Part of a small language model's weights.
Size: 12 layers, width 128, 4 heads of 32, MLP 512 tanh GELU, vocabulary 1477, 2.87M parameters.
Each number is 128 + 32 x the weight over the matrix's rms, rounded and kept within 0 to 255. Layers, rows and columns count from 0.

# layer 3 attention output (transposed), 128x128, rms 0.208, rows 22-31, columns 0-127
[[121 145 136  33 178  53 142 151 198 149 136 129 123 191 195  94  67 129 107 173 170 107 135 133 136 157 135 134 191  92 149 113  68 146 125 182 106 145  57 131 102 108 143 164 127 157 147 159 154 159 106  93 156 168 120 100 106 118 142 142 182 129 120  90 170 132  37 115 112 127 118 139 169 106  71 184 150  46 101  52  91 191 123 159 128 161 106 120 152 134 185  98 115 144 160 109 155 169  68 119 134 149 147 114 107  53 111  75 137  56  50 246 105 105 139  80 141 123 115 115 168 144 122 147 100  97 129 142]
 [121 128  91 126  67 102 176  57  80 126 185 166 147 123 138 151 140  90 100 199 111 113 131 129 132 173 188 171 122 172 139  88 142 124 139 156 150 135 186 168 107 115  64 150 176 171 100 127  86 130 129 145 146 122 106  70  91 106  78  56 171 149 141 129 152 127 122 175 126 149  77 112 153 114  26  55 139 123 126 151  58 155 129 154 173 112 115 163 153 179 138  81 178 134 169 167 126 113 152 101 160  88  75 127 145 101  80 144 109 204  69  96 146 137 125  87 212 107 126 143  88 124 102 121 174  75 210  97]
 [100 166 143 134  76  76 137 188 124 149 203 134 113 103 163 147 160 147 157 140 200 142  88 123 134 129 184 117 129  45 169 104 171  55 169 210 143 177 122 131  65 120 151 151 119 122  64 126 125 119  81  77 119 132 127  58  82 178 104 132 138 157 115 149  44 118 145 160  68  99 152  95 142 120 129 115 130 155 159 133  59 129  82 175 171 130 140 142  85  75 139 157 114 156 190  71  53  96  92 124 175 188 108 121 112 174 113 104 124 135 206 101  73 108 165  98 109 103 207 184 113  84 193 111 119 152  83 141]
 [129 127 130 144 217 120  68 111 182 166  19  78 169  99 104 121 143 127 100  93 193 150 122 127 126  95 128 133 140 148 112 112 111 175 116 136 170 126  51 125 134  69 151 107 195  37 132 142 170 147 110  47 114  84 140 145 160 138 110 110  89  70 114  59 133 118 209 161 155  65 127 150 124 119 147 145 207 121 135 140 126 123 185 123 181  53 216 116 223 192 120 159  83 196 123 108 115 149 131 127 128 133 133 113 168 103 110  90  83 154  31  89 146 153 129  98 103 142  93  61 161 139 104 156 161 111  95 176]
 [ 73 185 148 143 157 149 131 215 183 123 207  79 164 148  70 121 102 165 147  96 151 111 136 149 134 183  89 103 107 133 154 170 111 140 137 120  70 123  93 106 171  62 160 156 130 119 141 161 138 110  84 125  99 140 141 155 111 140  74 152 139  27 133 132 114 121 104 132 121 207  89 133 126  91 144 106 203 175 129 101 131 149  91  82 129 122 185 124 141  89 125 163  43 107 170 205 144 114 108 173 107 117 102  93  96 180 162 145  70 117  98  90  91  92 154 133 127 105 116 201  81  95 140 131  92 108 173 124]
 [180 184 109 108 138  97 219 113 121 146  61  86 118  80  88 117 137 136  88 174 112 141 195 138 143 122 198 104 117 120 136 133 128 137 176 160 163 102 121 114  69 191 144 124 124  86 155  99 134 160 147  85 115  85  81  99  87 135  85 152 136 200 174 157  86 171 126 200 131 148 216 106 143 140 113 143  86 143 117  79  39 144 164 165 128 138 178  91 211 194 152 137 103 135 138 165  95 131  51  90 164  50 128 123  86 113  88 136 134 189  78 164  96 198 111 147  27 107  91 185  70  91 157  70 119 110  83 153]
 [163 149 153 165  43 158 181 118 141 117 154 112  70 141 131 153  93 176 184 171 134 101 140 113 157  85 171 146  88 129 112  99  81  91 182 122 123 104 153 156 148 126  95  85 127 141 127 123 137 104 112 138 136  69  95 116 159 128 141 126  99 175 175 144 110 144 125 154 106 113  80 119 128 153  93 111 145 116 139 155 110 120 144  33  68 159 101 120 182 155 158 169 155 113 170 112  70  99  99  84 130  76 158 125 133 117 137  84 130 135 134 114  98 148 153 170  87 111 168 143  89 131 198 124 152 134 209  88]
 [134  87 110  85  92  88 108  90  89 115 134 127 111  82  84 139 119 162 132 171 153 187 154  86 117 174 106 124 110 158 157 128  99 119 175 141 124  86  73 155  79 107 137 109 121 143 146 163 111 162  39 190 134 151 129 176 107 121 178  90 137  81 123 212 188 138 132 124 124  77 179 119 116  90 120 170 134 126  66 172  94  98 154 133 142 173 138 102 195 112 185 143 128 168 190 147 120 133 135 110 129 163  61 111 161 103  91 130 121 126  70 120 171 158 138 110 100 108 105 144 121 138  74 162 144 130 177 106]
 [ 81 109 142 224  52 139  93 104 146 138 111 108 195 154  94 117 101  98 131 154 121 159  94 149 139 139  60  53 174 162 127  88  83 159 106 204 110 113  94 153 206 169 143 119 155 123 124 109 145 135  66 157 126 112  96  98 164  84  92 134 136 185 151  94 123 118 152 204 110 161 113 184 118 140  80 102 178 108 113 126 110 143 138  89  63 155 167  89 127 109  91 161  78  87 169 106 148  83 176 110 128 193 105 132 128 154 147 134 105 122 162 150 124 127 150 152 118 125 107 132 132 130  73 119 155 113 185 120]
 [203 127 125 122 102  97 124 162 127 179 133 167 111 135 136  93 112 136 101 178 117 113 174 182 150 114 177 143 117  86 132  24  88 111  96 161 124 158  75 137 134  89 122 202 159  83  97 162 156 149 133 160  58 172  67 164 175 103  76 176  64 106 117  70  86 127 147 146 120 133 131 110 117 114  44 139 136 142  98  89  74 132 133 122 118 149 182 102 179 144 160  90 110 163 130 196 109 142 154 153  94 110  95 160 137 129  77 177 104 126 118 142 110 104 109  75 137 166 126  93 152 139 139 184 115 134 121 146]]
# layer 3 attention value, 128x128, rms 0.286, rows 23-31, columns 0-127
[[118 101 135  88 216 143 119 120 174  81 168  99 187  78  58 114 135 107 170 128 127 109 118 134 112 107 112  66 109 119  87 110  63 159 112  95 111  84 128 108 168 134 221  85 112 114  63 126 145 115 182 111  91 165 134 181 129 199 109 170 108 136 117 118  72 177 153 105  99 110 201 126 108 106 186 136 110  99 132  96 207  93 122 126 149 125 174 128 143  92 132 112 123  92 188 129 145 127 121 149  79 183 151  71  75 139 174 161  77  45 125 142 160 121 158 157 126 132 162 127 127 121 158 153 126 177 119 165]
 [111  76 143 113 165 164  79  47 131 176  83 108 209 112 149 147 168 119  76 153  43  78 145 132 129 105 104  76  81 188 101 134 102 166  85  78  94  86 103 168 161 144 110  91 132 169 111 125 161 130 215 102 136 162 174 174 141  95 178 116 117 117 118 134 209 129 126 132 140 149 116 115 113 138  82 123 121  99 139  79 205 106 139 125  83 115 147 188 126 179  73  55  94 121 138 167 188 143 139 130 120 164 123 119 144  97 142 128  43 148  90 153  89 127 187 124 185 111 107 149 144 108 110 148 130 107 168 168]
 [163 122 106 152  31  95 184 156 139  34 164 207  90 142 145  93  77 164 170  88 127 116 128 158 144 150 116 154 173  93 103 136 172 122 194 165 153 175 154  85 140 190  78 175  24 162 193 164  56 183 133 186 171  57 146 155  37  79 160 139 161 179 218 186 111 138  28 118 102 176 177 148 125 149  72 113 108 142  82 169 135 151 130 146 109 154  76  66  34 113  65 120 136 101 102 156 133 130 114 118 138 137  97 141 109 174 122 129 187 127 152 137  74  80 157 122 123  50 128 119 175 109 163 141 148 101 119  87]
 [193 105 134 124 144 135 126 112 130 137  97 163 107  13 145 157 200  89 139 120  92 129 135  51 102  80 122 120 131  16  75 129 156 101 167 150 184 119 150 123  93 178 106 144 154 141 131 139  90 147 119 123 162 154 158 127 101 104 141  22 150 159 110  97 114 180 132 144 151 100 122 112 111  99 117 206 123 133 155 102 150  85 162 156  75 114 120 194 131 237  95  26 181 163  95 119 144 108 110  71 114 117 155 140 182 163 145 166 143 133 109 135 141 161  84 128 122 103 124  89  96 141 115 172 118 164 181 167]
 [118  74 122 127 117 134 112 142 135  79 164 147 143  76  75 158 129 138  88  72 127 153  51 120 184 108  79 125 162  93 111 109 144 140  76 132 119 132 144 186 184 132 187 159  80  99 135 101 150 149 133 142 121 154 127 137 144 157 231 131 184  51  83  81 125 124  90 117  71 124  95 124 122 121 137 131 145 179 125 166 229 127 120 120 164 123 104 167 123 104  73 115 134 133 185  84 233 111 155 168  88 215 117 140 110 177  80 111 136  83  82 145 115  81 104  86 175 117 160 125 181 191 171  95 199 119 136 139]
 [ 45  98 131 100 229  73 126 170 118 139  89 125 167 135 109 128 140 126 103 143 149 175 123 141 127 111  87 122 130  89  87 144 119 185  79 130 102 124 103 142  96 137 185 119  65 101  88 111 177 175 187 108  90 183 132 164 117 137 144 144 178  39  73 122 122 142 131 145 133 120 115  79 147 104 196 154 133 158 152  81 151 123 104 167 170 107  90 122 145 130  47 121 129 104  83 137 138 116 173 130  74 167 120 142 116 157 114 153 132 120 138 133 142 104 131  64 122 144 111  89 136 131 107 158  70 133  96 130]
 [131 175 144 131  97 147 178 103 166 132 178 166 171 152 152 180 101  96 118  68 144  78 114 192 161  87 131 138 137 121 129 127 143 124  80 155 164 166 168 108 174 156 118 132 121  74 137  96 127 183 135 113 124 135 161 116 175 146 143 180 120 187 148  94  84 159  42  84 106 180 108 181 110  96 134  72 113 147 173  69 177  85  98 114 141  80 108 130  24 106 102  82 192  76 129 174 141 150 130 141 151 129 144  53  89 129 130 154  88  85 141 154 143 120 128 119 113 104 128 154 124 135 114 101  91 183  42 152]
 [125 176 146  27 198 121 129 122  88 107  93 182  70 107 170 155 166  62 162 120  91 123 214  63 153  70 114 141 100  69 137 116 151 107 171  58  95 120 147 136  49 108  80 147 140 178 139 119 139 142 191 137  84 129 107 152  97 167 107 121 122  84 149 126 136  91 119  66  88 115 142 120 136 146 177 171  76 171  90  89 133 106 144 135 207 145 100 149 159 147 155 107 170 121 138 109 112 144  93  52 121  63 142 138  80 127  82 164 136 135  94 111 161  95 175 139 112 126 110 126 133  94 123 167 105 104 115 122]
 [108  93  82 163 158 167 178 107 134  36 131 126 181 123 128 139 100  99 136 110 126 102 136 138 117 118  95 143  88 136 123 214 119 114 144 140 183 125 133  62 102 158 158  99 105 140 106 120  91 168 148 127 154  54 158 141  62 127 193 110 199 197 165 137 129 123 133  93 180 121 141 139 153 140 183 151 109 116 108 155 132 107 138 145 133  54  70 141  75 121 107  70 137 111 110  80 159 124 138 129 109 224 174 114 139  93 165  38  82  63 115 112 103 105  97 176 109  94 153 174 155  98 128 129 178  82 101 116]]
# layer 3 attention query, 128x128, rms 0.203, rows 32-49, columns 0-127
[[130 104 141 155 122 139  97 113 130 141 113 119  98 113 111  74 145  98 176  83 101 164 134 129 137 106 146 137 182 197 130 133  76 106 187 121 169 127  83  94 179 138 199 151 107 129 166 144  83 122 151 189 126  68 129  77 128 109  86 170 129 147  92 180 110 145 121  95  94  36 118 143 128  68  64 130 155 117 183 118 108 144 158 131 100 175 121 101 125 129 196  75 145 162 135  93 163 116  79 145 145 180 136 166  31 181  87 105 160 102 109 134 130  26 137  84 169 136 130 110  67 151 179 114 114 160 159 149]
 [118 114  99 123  83 122 136 135 183 115  97  69 137 167 194 145 158 141  63 194 128 105 145 193 147 130 127 121  77 128 119 189 139  94 152 160 151 156 133 158 130 130 151 109 130 158  85 169 144  87 132 153 165 129 142 135 134 123  63  93 115 135 136 127 209 136  97 168  99 133 163 179 156 114 234 100 178 150 118 159  93 133 113  97 168 134 177 128 154 124 119 178  97 108 133 172  80  79 130 107 159  91  97 165 152 156 114 158  91  79  76  71 174 156 152  84 143 170 187 101 108  64  91  80  93  79 169 104]
 [101 148 120 142 139 108  97 113 167 165 107 147 183 163 112  26 138 119 112 131  78 120 104 164  89 110 114 148 192 138 159 193  47 115 139  57 139 135 108 115 121 154 133 203 117  87 171 174 140 167 180  77 129 154 100 122 153 119  96  78  74 114 151 137 161  90  61 131  98  76 182 153 126 177 146 119 141 142 205 147 162 165 150 149 118 250 206 121  53 128 109 118 109 173 131 138 119 173  82  87 214 221 194 212 108  93 135 190 163 116  64 192 139 115 102  29 153 118 141  64 149  96 121 128 110 208 155 137]
 [138  78 122 146 135 180 106 148  66 182 165 113 137  90  91 119 110  61 138  77  95 154  87 168 142 122  95 106 106 169 122 142 121 117 217  88 198 148 125  77 170  44 189 129 119 170 180 159  90 105 105 172 131  91 172 115 125 169 191 127 169 140  75 153 102  87  99 126 122 123 101 172 215 103 104 161 132 134 207  90 148 113  89 130 150 170 113 158 128 133 200 121  75 173  66  76 113  23  41 128 134 174  95 159  60 168  82  88 157  34 116  97 103  80 134  76 151 128 142 125  78  60 139 111 119 150 113 146]
 [ 42 125  86 104  92 126 138 131 136  97 104  68 153 110 110 134 153 201 102  95 117 131 191 181 163  91 183 121 140 159 115 156  99  28 162 100  92 166 160  45 136 185 134 215 114 138 182 140 146 112 184  88 134 108  84  98 168   1  43 117 102  74 104 190 180 227  49 112 121 110 118  71 102 206 151 149 202 162 115 150  79 184 178 148 141 141 160  34 137 163 193  97 156 237 125 159 152 171  70  94 181 165 117 158  19  57 133 166  69 188  94 186 112 140 114 109 211  73  49  95 210 130 123 113 194 122 167 145]
 [120 151 116 141 159 119 132 146 136 199 148 146 124 121  99 120  88 154 118  81 139 165 176  83 103 102  96  63 148 160 185 153  98  76 154  53 169 161  80  79 144 130 141  89 160 173 125 149 114  98 116 156 162 102 138 196 150 166 125 150 166 175  90 138 116 130  93  82 188 174  62 159 139 123 136  95 149 153 140 132 218 118  72  84 103 180 110 136  85 123 139 174  98 168 141  57 196 235 108 172 154 196 109 197 162 195 142 126 165 119 149 133 190  98 141 120 154 108 129 149 144 211 151 104 117 209 125 199]
 [ 93  88 108 170  46 105  68 123 148 109   0 151 131 156 160  64  91 152  85 155  58 158 175 115 170  44  83 189 160 163 162 196 153  50 153  90 125  99 128 143  85 177 134 158 104  56 157 114  83 101 197 109 172  60 110 140 171  96  75  91 139 165 189 143 126 142 124 140 130  51 183 174  91  29 177  89 211 127 131 136 113 114 185 139 134 149 171 115 111 143 173 193  83 184 159 184 129 134  36  73 229 152 130 156  93 134 156 163 108 172   2 140 170 135 155 127 226 136 202  79  58 177 128 112 106 123 158 157]
 [162 130  87 165 126 174  92 112 120 122 134 130 151 177 111 177 139  69 140 104 101 170 104 124  53  76 105 130 129 116 131 186 111 111 133 169  54 189 139 141 155 100 194 112 110 133 102 181 128 128 111 162 166  35 140 123  86 125 103 121 136 202 147 149 175 107 125 172  69 116 112 140 114  31  80 105 123 206  69 105  94 122 144 105 103 119 116 215 183 138 114 135 125  98 163 149 143 120 125 113  68 127 163 146 145 150  85 122 171 113 100  98 171  98 162 118 187 165 189 142  80 132 156  92  71 172 114 166]
 [180 140 168 108 132 117 165 147 129  96 147 120 116 132  98 132 233 147 141 164 116 117 150 104 108  99 151 134 128  95  83 136 180 111 112 151 127 136  88 146 191 105 146  83 168 114  59 115 151 112 106 147  85  85 109 122 133 125 123 142 125 173 158 108 127 155 156 125 101 106  85 105 144  69 128  72  95 136 125 102 113 156 140 145 150  82  95 131 159 177 136  89  99 125 104  82 137 125 173 178 109 122  98 106 162 141 131 123 160 158 161 136 156 146 101 144 119 175  82 121 107 150 170 164 110 122  70 117]
 [135 146 152 113 176  97 141  93 134  89 116 141 127 135 127 122 112 113  88 189 117 107 142 138 129 124 103 180 139 118 128 140 160 174 134 138 110  67 139 135  91 146 137 164 113  99  84 125 167 126 127 118 174 133  98 102 127 111 150 130 157 160 173  92 120 144 129 130 124  87 165 147 138 118 161 145 139 132  84  99 102 174 145 179 138 122 124 147 135 184 170 117 104  96 138 133  72  81 135 128 112 103 148  97 130  78 117  94 138 172  44 151 123 160  81 122 129 137 139 137  85  96  87 134 114 106 128 106]
 [199 204 175  52 176 185  86   3  63 105 111 144  94 103  53  41 196  73 132  84 155 130 115 123 162 101  92 163  92 116 112 183 207 122 133 117 176  96  64 241 218 173 161 128 163  49 118 183 175  97 155  93  90 158 174  90 112 164 178 132 124 139 134  83  83  81 120  63 118  69 122 183 219 157 163 110 180 106 172 192  99 129 226 174 192 120  80  59  92 192  79 169 119 125  37 179 149  83 145 112 115 164 105 207  95 126 192 100 139 112 148 113 137  76 102  83  74 140 123 116  64 121 210 124 172 210 177 111]
 [131 188 118  78 176 162 186 142 153  84 102 181 156 105  81 130  85 200  90 123 140 123 120  92 136  21  67 111 129  72 125  85 126  71 106 110  62 129 117  91 131 144 131 118 197 116 125 152 169  91 139 124 209 131 100 110 128 105 118 104 205 151 142  42  79  92 134  59 115 203 102 219 186 124 166 154 113 158 159  56  88 155  79 177 143  46  60 149 150 152  66 171  69 119  69 142 177 199 110 168 163 115 189 157 182  88 106 110 112 169 100 146  89 193 117 150 188  96 122 184 153 145 181  90 180 151 110 204]
 [ 82 139 115 109 141 115 138 109 116 152 130 136 167 130 145 171  85  97 119 143 116 128 135 128 104 157  88 149 102 125 126 135 129 126 130 113  99  77 152 138  53 143 101 127 135 136 142 124 142 110 114 106 131 112 165 155 128 181 169 120 156 111 160 118 136 108 150 149 153 193 132 167 105 183 152 143 115 143  99 114 173 147  94 134 147 113 149 143 132 112 120 140 107 114 144 145 112 157 120 134 110 104 112 130 133  90 170 142 118 137 112 126 133 142 123 142 149  87 161 122 158 139  74 117 116 114 161 131]
 [166 145 161  66 151 137 131  93 190  88  69 131  79 129 132 153  79  88 224 138 118 155 111 108 163 104 136 140  62 154 100 164 124  43  47 144 174 169 126 138  30  78 152 115 114 137 123 127 131 128 110 191  96  73 131  73 159 118 165 197 135 146  77 133 177 141 196 138 132 210 135  99 173  98 116 163 162 173  56  98 124 229 103 111 200  76 157 119 139 114 116  71 102 128 167  86 136 214 140 124 116 115 133 176 170  73 192  92  98 173 135 179 131 112  71 111 247 126  82 118 104 141  96 127  78 213  78 188]
 [112 118 141 171  97 108 118 142  79 153 152 131 147 129 143 125 133  99 111 117 130 126 153 172 112 175 143 130 154 167 111 167 153 162 157  86 103  78 122 124  87  77 147 103 105 175 143 130 115  96  81 113 104 131 134 117 120 138  96 153 111 115 147 168 109 192 104 119 126 175 129 124  89 183 160 139 140 124 111 167 169 137  83 121 128 154 152 129 132 124 155 136 124 124 106 128  97  73  82 129 148 128  71 111  94 124 134 173 114 168 146  97 127 124 115 163 128 130 144 120 171 141  73 118 141  70 185 114]
 [214 165 151 146 173  55  47 136 137 158 135 225 105 108 162 109 220  53 145  80 121 123  65  80  93 207 111  98 144  73 116 175 198 214  19 155 137 138  87 180 126  74 150  91 152  77  91 105 126 112  92 145  76 188 161 143  42 194 125 154  40 118 101 108  91 118 182 174 105 174 199 140  90 118  66  90  17 120 110 139 193  85  97 121 131 117 170 136 107  25  63 142  88  61  90 119 102 107 206 143 109 115 143  99 194 144 156 168 142  73 174 126 107 102 139 180   0 203 136  66 141 127 148 166 108 129  93  90]
 [174 132  88 101 129 141 104 120 100 113 177 123 178 166  99 103 119 130 129 105 133 131  71 190  78 108 171 132 115  66 128 165 135 139 125 132  93 140  98 154  96 104 144 117 150 164 121 183 164 109 140 119 120 114 119  91 131 136 124  99 109 140 178 108 125 115  93 141  59 161 144 148 148 206 141 130 151 186 156 167 143 130 109 150 131 138 187 116 205 146  78 138 151  89  96 165 106  86 135  94 146  89 143 118 102 140  98 148  78 131  80 105 118 167  98  71 110 146 161 116 175  87 110  90 141  71 135 114]
 [138 111 158 129 195 172 118 133 117 141 154 135  88  94 102 138  33 132 127 159  74 167  76  96 164 179 128  78 125 147 169 116 163 130  87 126 135 148  87 108 139 110 116 144 142 190  55  85 113 143  94 211 181 148 161 170 133 133 152 101 206 199 142 155 103 133 103 113 145 115 140 139 169  48 116 130 111 113 103 100 152  56 121 151  95 121  66 157 178 101 204 114  98 104 148  84  69  71 112 149  79 134 182 108 105 148 102  24 238 144  83  80 143  86  89 113 137 166 179 155  23  81 112 151  96 116 106 130]]
# layer 3 attention key, 128x128, rms 0.225, rows 32-48, columns 0-127
[[131  94 147 111 105 110 143 172 133 136 145 142 118 104 141 119 146 127 151 129 119 125 161  84 135 136 107  80 131 112 100 120 101  66 121 156 151 118 139  69 122 135  97 128 156 121  81 135 157 116 124  91 106 134 118  81 106  84 125 130  77  73 121 123 128 143 139 202 153 139 150 143 127  96 157  88 123 168  91 146 132 135 151 145 143 136 156 122 115 167 125 137 118 156 173 140 135 115 153 100 133 118  93 137 127 100 132 129 106 165 144  95 111 202 144 123 133 114 109 149 115  87  89  85 150  55 126 142]
 [ 69 138 125 197  87 117 118 144 145  88 119 102  72 174 152 120  80 114 114  77 155 113 135 148 115 101 115 181 191 144 116 158 114 125 146  93  81 155  82 154 129 119 110 174 151 128 141 110 111 163  90  85 109 139 155 167 164 127 102 147  75 150 156  65 142 119 128 107 156  65 175 147 140 185  58  65 174 128 139 162 130  93 163 153  96  94 133  89 126  79 127 134 127 134 132 146 121 125  55 164 185 145 153 160 136 152 166 143 183 190  75 158 128 109 128  83 117 137 120 190  80  79 145 161  87 154 137 108]
 [111 118  25 103 124 108 118  77  96 151 128 103 165 131  75 127 106 167 148 161 116  66 120 170 127 119 114 176 148  60 182 145 113 175 111 109 168  92 144 145 155 103  81 212  84 140 194  90 147 125 133 138 180 114 129  96 147  72 128 126 196 157 144 167 140 125 179  32  49 101 112 139 136 113 154  82 143 106  40  90  67 149 131 188 100 114 171 235 173 121 108 115  51  92 114  74  76 173 156  71 108 160 164  76  84 114 165 147  83 108 155 152 114  63 117 104  85 116 102 104 176 175 138 131 151 152 165  86]
 [134 123 131 156 133  84 131 156 114 129 112 180 110 111 170  98 141 124 161 111  96 119 188  85 143 128  92  94 118 104 102  86 195 101  83 149 111 203 138 108 142  99 144 131 140 154 113 108 132 133 106  74 149 142 101 124 119 134  82 123  80  98 130 136 177  99 126 164 162 168 174 183 106 138 120  99 120 160 118 190  75 162 116 134 146 126 134 100 127 110 141 119 134 110 142 142 185 128 122 131 130 120  99 106 136 145 142 116  90 168 130  78 102 185 167 120 149 130 112 165 108 105 140 124  58 110 103 121]
 [110 112 228 106 165  55 139  97 185  28 184 112 105 111 144  86  89 158  40 108 157 134 161  88  33 163 134 192 127  96  79 185  60 141 177  88 118  45  36 107 132 217 136 143 177  69 101 193 132 158  96 173  93  92 126 106 141  90 107 139 130 127 112  69 102 169 136 167 168  94 228 120 105 127 126 119 186 138 234 126 123  77 193 188 108 106  73 119 139 105 134 129  67 144 177  82 122 143 137 187  96 125 147  71  95  54  97 118 102 205 108 190 123 123 137 119  94 159  99 187 109 117  99 137 167  45 151 130]
 [138  83 185 142  82  87 165 152 183 109 134 157 134  77 156 105 166  77 114 111 103 176 167 117 146 141 103 101 111 160  76 100  99  35 142 141  79 184 134 117 115 139 180  82 141  84 125 119 130 121 124 117  82 123 135 116  32 132  87 115  96 102 125 128 150 139 117 150 213 126 126 155 154 134 129 177 130 132 174 144 186 169  85 118 166 176  51 103  91 114 119 128 134 133 150 161 142  83 136 145 141 123 108 138 176 133 116 140 138 139 164 109 105 199 158 107 158 110 125 142 102 113 121 124 129  82  95 148]
 [ 64  98  91 157 105 161  84  81  76 147 176 113 122 107 117 151 148 158 102 126 105  80 149 146 125 146 107 214 188  76 163 141  49 147 129 105 178 123  80  96 136 123  74 174 128  61 182 118  92 142 143  70 137 129 126  41 131  20  98 145 168 146 135 101 131 148 145 151  81  61 150 130 136 136 180  78 189 101 108 182 103 127 138 207 104 104 179 157 126 159 122 111  18 156 108  90  56 209 118  96 104 179 179 110  82 114 198 192 136 152 201 163 136  49 128 101 153 173  53 160 138 163 120 131 207 139 212  94]
 [140  97 187 174 100 113 133 174 137 154 105 189 117 133 139 144 155 116 147  81  83 146 154 124 179 140 158  93 118 172 110 102 119  48 153 148 137 215 169  91 117 117 105 113 125 134  95 147 129 160 174  96 100 132 135 103 135 169 121 104  77 111 132 120 110 153 113 146 148 144 155 143 192 114 138 160 109 169 113 158 144 158 108 107 124 137 123  87  93 140 141 127 175 177 188 205 150  59 107 154 154  93 135 155 172 123 107  86 141 146 184  70  74 199 122 127 168 162 138 146 124  44 105 125 122  83 134 117]
 [126 114 190 150 129 148 150 135 182 119 115 141 124 110 151 117 144  93 131 105 136 172 138  98 130 155 139  82  93 168 110 121 119  87 141 131 100 164 132 115 106 113 158  85 165 119  92 145 130 123 153 109 113 123 119 131  97 168 125 128  75 107 107  89 131 120  86 167 216 147 139 126 152 122 128 144  99 158 143 149 172 131 132  84 136 123  76  39 129 103 118 159 168 140 147 196 180  71 101 162 166  81 114 158 151 102  95  95 130 149 111  97 109 198 168 139 146 127 146 155  96  65 103  95 112  90 128 178]
 [104 154  68 107 138 139 128 101  99 158 131  96 140 154  82 164 101 175 127 156 142  72  92 165 131 114 138 168 159  65 177 150 161 165 117 105 176  84 119 124 132 112  92 163 106 157 170 108 113 109 135 149 158 135 131 118 185  94 138 138 175 126 120 144 118 122 129 110  63 139  88  99 127 107 138  97 141 139  80 102  73 127 130 155 100  67 166 166 142 135 128 121  75 126 101  99  97 169 143  82  98 148 150 126  73 126 186 128 110 132 136 156 127  87 126 129 107 129  84 123 170 163 116 138 149 177 155  93]
 [104 130  38 107 114 117 164 102 122 131  96 122 168 135 167 120  86 180 117 212 146  59 124 148 148  85 120 157 158 102 215 173 171 185  87 112 140  54 173 164 149  92 159 133 122 153 140  28 106 108  87 141 190 104 123 144 114  90 131 123 176 148 108 132 171  71 149 117  97 109 135  99  67 128 124  61 164  97  90 107 104  99 134 178 152  94 172 166 166 153  77 143  70 105  38 122 108 169 122  51 143 162 139 128 112 166 188 202 123  94  33 141 152 104 147 155 101  92 139 101 141 195 148 140 102 187 145 115]
 [179 133 246 139 109  73 122 106 174  83 141 159 149  58 210 101  99 141  52 124 130 149 145 135 120  90 169 141 104 151 106 138 206 106 138 134  48 107 106 130 136 144 225  95 169  99  48 131  67  96  96 200  71 105 130 205  60 136  64  88 132 105 135  63 127 146  48 123 226 115 157  92 147 191  93 124 113 118 227 131 246  59  91 106 168  95  46  57 137 144 194 131 103 154  93 146  97 117  76 166 151  87 144 105 129 117  89 135 152 135 106 173 109 123 172 105 147 130 156 152  70 181 135 140  91  85 107 176]
 [132 132  83 127 136 130 118 110 100 140 117 100 141 137  90 127 116 147 118 146 137  81 106 167 123 106 115 169 145 104 171 140 154 172 127 120 142 126 125 163 145 131 116 176  68 132 164 100 110 132 116 157 168 134 126 142 176 126 121 125 192 147 136 141 136 122 126  69  60 114 101 119 122 145 133 123 145  83 128 133  93 118 114 143 127 122 158 179 131 137 122 106  92 111  92  70  83 168 136 105  94 177 146 113 116 159 169 134 119 116 138 152 154  73 124 118 110 135 107 121 157 189 146 162 156 190 131  95]
 [133 103 207 159  93 131 136 169 192 126 144 156 170 106 145 108 130  70 105  86 142 184 172  86 127 118 127  91  87 193  83 124 140  82 157 149  79 162 110 131  95 123 131  78 122 124  47 153 134  99 120 109 119 118 143 137  56 139 108 129  89  97 126 105 131 139  84 159 186 131 135 137 128 118 129 181 135 137 151  98 169 134 147 115 129 119  54  72 122 118 130 135 201 158 166 162 131  43 109 171 149 119  79 159 170  87  34 110 153 149 124  98 116 186 137 151 163 109 149 158  62  77  84  84 147  29  92 186]
 [103 160  50 115 168 134 112 110  90 144 125  98 118 140 127 123 106 158 110 148 153  73 104 150 106 112  99 159 148  64 157 123 136 174 127 107 148 102 126 138 158 141 120 180 116 145 194  91 128 139  92 164 170 137 133 133 162 109 114 132 179 146 128 129 134 116 144 111  70 123 124 124 105 152 120  78 152  97 143 131  84  88 119 148 132 114 175 190 144 124 100 111  65 104  82  58  83 199 136 104  99 166 136 126  78 156 177 147 113  95 106 143 179  77 146 116 104 143 110 151 150 177 174 154 133 197 118 111]
 [128 181  17 146 116 177 133 111  90 162 101  91 136 135 145 107 117 118 148 150 175  82 110 163 143 114 127 121 132 136 191 107 140 211 109 143 156 133 176 159 129  69 157 149 119 201 167  40 148 144  98 117 196 139 126 140 154 145 162 120 203 154 163 156 170  83 144  55  79 123 119 143 114 119 106  98 120  51 107 122  89 125 102  98 126 150 208 223 201 116 117 119 113  78  49 125  75 157 104  52 153 132 121 142  90 171 122 146 127  38  80 102 149  88 136 106 106  93 157 125 108 171 191 151  97 194 102  97]
 [108 160  70 117 176 118 111 104 108 137 105 113 126 150 108 118  87 161 121 161 136  50 112 164 130  96 114 169 150 102 173 132 149 191 117 112 142  90 147 160 177 101 105 210  97 165 164  67 133 152 110 166 172 144 139 142 172 116 107 130 158 149 141 127 131 109 148  55  53 117 139 129 128 139 112  69 114  98  86  98  83 106 131 151 106  97 171 179 154 132 114 128  74 119  67  95  92 171 123  85 126 139 156 127  91 128 173 153 126  92  85 159 137  79 131 111  80 137 122 122 145 161 163 160 113 189 154  78]]